{"num_hidden_layers": 18, "hidden_size": 160, "num_attention_heads": 5, "num_key_value_heads": 5, "head_dim": 32, "intermediate_size": 640, "vocab_size": 4058, "hidden_act": "gelu", "norm": "layernorm", "norm_place": "pre", "norm_eps": 1e-05, "positions": "rope", "rope_theta": 2360.0, "rope_fraction": 0.25, "qk_norm": false, "attn_scale": 0.177, "bias": "all", "tie_word_embeddings": false, "parallel_block": true, "init": "normal", "init_std_qkv": 0.024, "init_std_o": 0.00401, "init_std_up": 0.024, "init_std_down": 0.00401, "optimizer": "cautious_adamw", "learning_rate": 0.00111, "beta1": 0.9, "beta2": 0.95, "weight_decay": 0.15, "lr_head": 0.00508, "max_grad_norm": 1.0, "warmup_steps": 407, "schedule": "wsd", "decay_fraction": 0.513, "decay_shape": "linear", "final_lr_fraction": 0.0, "batch_tokens": 16384, "max_seq_len": 1024, "doc_mask": false, "train_tokens": 148400000, "max_steps": 9058, "dataset": "wikipedia_en"}
Each number is 128 + 24 x the weight over its row's rms, rounded and kept within 0 to 255. Layers, rows and columns count from 0. Numbers have three digits each. The size before them is the row's rms in percent of the matrix's.

# down: layer 10 MLP down (transposed), 640x160, rms 0.0252, rows 476-512, columns 64-95
# up: layer 10 MLP up, 640x160, rms 0.0288, rows 477-512, columns 64-95
down476 006:129124094123102134141156129087078112082135093108157162177093084143085119116108133152184151142178
up477 008:135144100153142160145119147118117170104095163179151111084156142097141102144172176146137136116146
down477 007:106134206155159116117185151154161131108142108103117126118144125155142159132099114087111093147134
up478 014:117100106109119100095104112115119117131085113119125106120124111102105116119110111116125101088116
down478 007:127119131114111130136158149138118102091131145124109119094108100131120112065103126106113105126138
up479 208:126147103110095148170160125142127109130100156114110123118148078131112111118089120114134135159137
down479 216:117156127134110109110131148126156099145100083092113119143154109118147103170129134103138206121173
up480 008:127155106115139129131154159127126136116105196154158129131132173146105137140155135141106133119095
down480 007:117162152139127064135104129127116123095148116113187163172134103145140134146139159105141140077107
up481 007:119123140092103101165131120114127132118131140087073115108129138124119126127131118134136081139130
down481 006:097104098093130108167097161146133092118125105133121125175136097116135111155144139130111148059117
up482 143:111099161146104137147111119120126109160111149192119116132167102144088144132129133093093107117118
down482 164:111148132111104126082151145134133108093130138076164164126119166104111113109130126106156130137128
up483 009:135146146153131129148148142118144168131139168137143127156145154122147143139155134157135125149144
down483 005:161134116133169123162152150156160106145118104099152162124130105162158149160074178127104103107152
up484 181:126137126159109158124142119086083112124122125124084160119113100111124124126118138118079158121142
down484 162:102157099109150106154149111088129142135122130169116179122137101102165141136136129140137141138190
up485 007:166124109147117131125157130142138129175121152154112134175094144150112137120091147148136133104133
down485 007:088121178132110094120157137173119106092126149078103086075129174120104095083111139117130123118142
up486 008:134111137129109101141129109128106155121130149105097146135139089122117158111071124118090085134112
down486 007:113088160154109151127149150156131121117145147134136055099081167114125104150162136122136142107135
up487 007:139132130120112150118162154150161169096154136162125113094148156130125161152113164135107129116137
down487 006:122196145190120110132134140134092136100128089064141159142127129143118144109157126102158143099120
up488 009:119088093109129102120125094126117156132067147115110078087138117101102092090092138118144066103110
down488 007:127128103105096125169140144112159069078148102071127125135103095129119126113096104098120104096122
up489 162:108095113142117158112171133108115152126124138125075104145126148123102110137133131159070166150077
down489 167:137134144137152104093116204151139113095090111099156138156128104095150157100106135113110128160130
up490 163:092141115136134156088157148138150129128140174115096144164148121184124116139113143083114154115134
down490 174:139142143139123125138087109124136133109124129150138103109126121105078152081125140166151094187158
up491 014:111100102126122097115099113098095109103121087119135098092122129092099100115121115096108113116109
down491 006:131120150114110141089138149140170168120100084149127135121181121140142131141142130137132168151123
up492 010:132095089091125117137121099132127158136095127135088111110097093114110115131076121115122069137124
down492 007:113112126112114113166132141171144111108164138091114106109109134108132154122132096103114138102142
up493 008:102113162110096103157119122121089098127161064079092110121101132099152124116161098147132152168106
down493 007:125089095095155166133119118124149151189120117196149124153129128132127106188099156182124123144152
up494 153:141107091182127134134102175115130138136126133129115134113160117131123178182105131150123128133131
down494 158:127130142096089134138166095133113099122126124146170131127114128131117111118126133132102154117088
up495 169:171145149119130164121114112108143154127136143126140145147162114154111153166117128081126130104124
down495 176:085099121131150127143158182155128162152135092123183137141128132128125109128111098163090101117156
up496 007:082145129063143130110131137101151116103126212104172122117142121123121149143134147163155083136126
down496 006:134175152164164119161141145109155113107145135137151155140120103124125118156102143128142149079130
up497 008:096129147126145118168171136117109172140130142125113141129110160078133157119163118169136107139135
down497 007:120141110134144136134107127136139133119103110131095130130126141147095103126091118090117097124130
up498 238:147132106150157154121154115096094120140144172120098127147153140155116134132134140115138128139116
down498 250:154120130103137111144105137063150169137172152144149134098109189122096124156152097111131135128140
up499 007:129145141145164164140127131152133111127111155139186130121174103179104104147114115101141155097160
down499 006:108169163138138150130120148114148129149167145158112119153124172171148122125191165152157178127142
up500 008:112154117128150152111145126138166106184119172136140158131119099133129133135137112151139126089132
down500 007:116165112149131118117118149120086141124135168128121101098094100117130142106112124118103133130118
up501 006:138108104149126128137119161131124161135139118164086149137138152135148112123138143160122111112163
down501 006:129118153156103113160166156156153100119139172081158159114123148145133123116110124092102127136123
up502 008:145146136137131172153145144129139128150138115161141139160136120165104136129110115106129182123128
down502 006:124114156139115127124103116123115123176137137135114094135152182127131126146178135120125149116080
up503 153:124100061187087131157127113140166097149140149124122169104093138150127150115167141075092108104117
down503 146:121129153083128096081155166124112159125130141119134166138139138124116116122117146141150147144128
up504 008:122113181126147132149110163172181142135145135138134178181103105122150132136145120113104182109136
down504 007:114119084126154126122138076077066123115116152127125129142135135106144103076125105135107131134130
up505 009:142134117111193133117151131153097111123136109147146155127123138144156165129139142145132134125137
down505 007:108164123126115105102080140115133171116130145147095118162114092119118107131120121145133121168123
up506 010:116115109120126107122098109112138146119095134123114093103117107113103106114104128098107131093124
down506 006:137152132157162133164144129144137133131149123125115143111164158163152141088142112145164127161165
up507 215:150116146144117183124137117134164117164134134114136105154121125124119145164134169116123138132119
down507 193:113060122124142144095157121079110118119103129168135125132127119148129111112167128167109179127093
up508 187:105107108140105141136115146133110113131155128175118140128132152108136142106148151066143158118111
down508 177:116133145136139117091110115147163064124148139099126054136105098138148075135121102163128095135139
up509 008:102127130125117159109125132159158161139117146169120120097079146103138108125148167134128155090119
down509 007:110147128163173082126136138116106158110152128080124139117164128133127185122126121096121091119123
up510 192:156133106189124156152139174115124150128099149134142118139161096165135121147151140118118168113108
down510 184:129116148117099108096180133152127125138140146113106126145139088124107120129136136116163125176164
up511 160:126109150146089163151120146135131122171106137121111162130153092112088124123132112138100121132088
down511 162:110141143114095098085139126117134109142118145089113132158071140090112136119129094117148138108122
up512 009:132160170194136126112131160151123117140139145156156173159123144175139131153144136131122177118130
down512 008:133113134147156129071167115129123150158143120132148107118142168157142113109145163176133122152155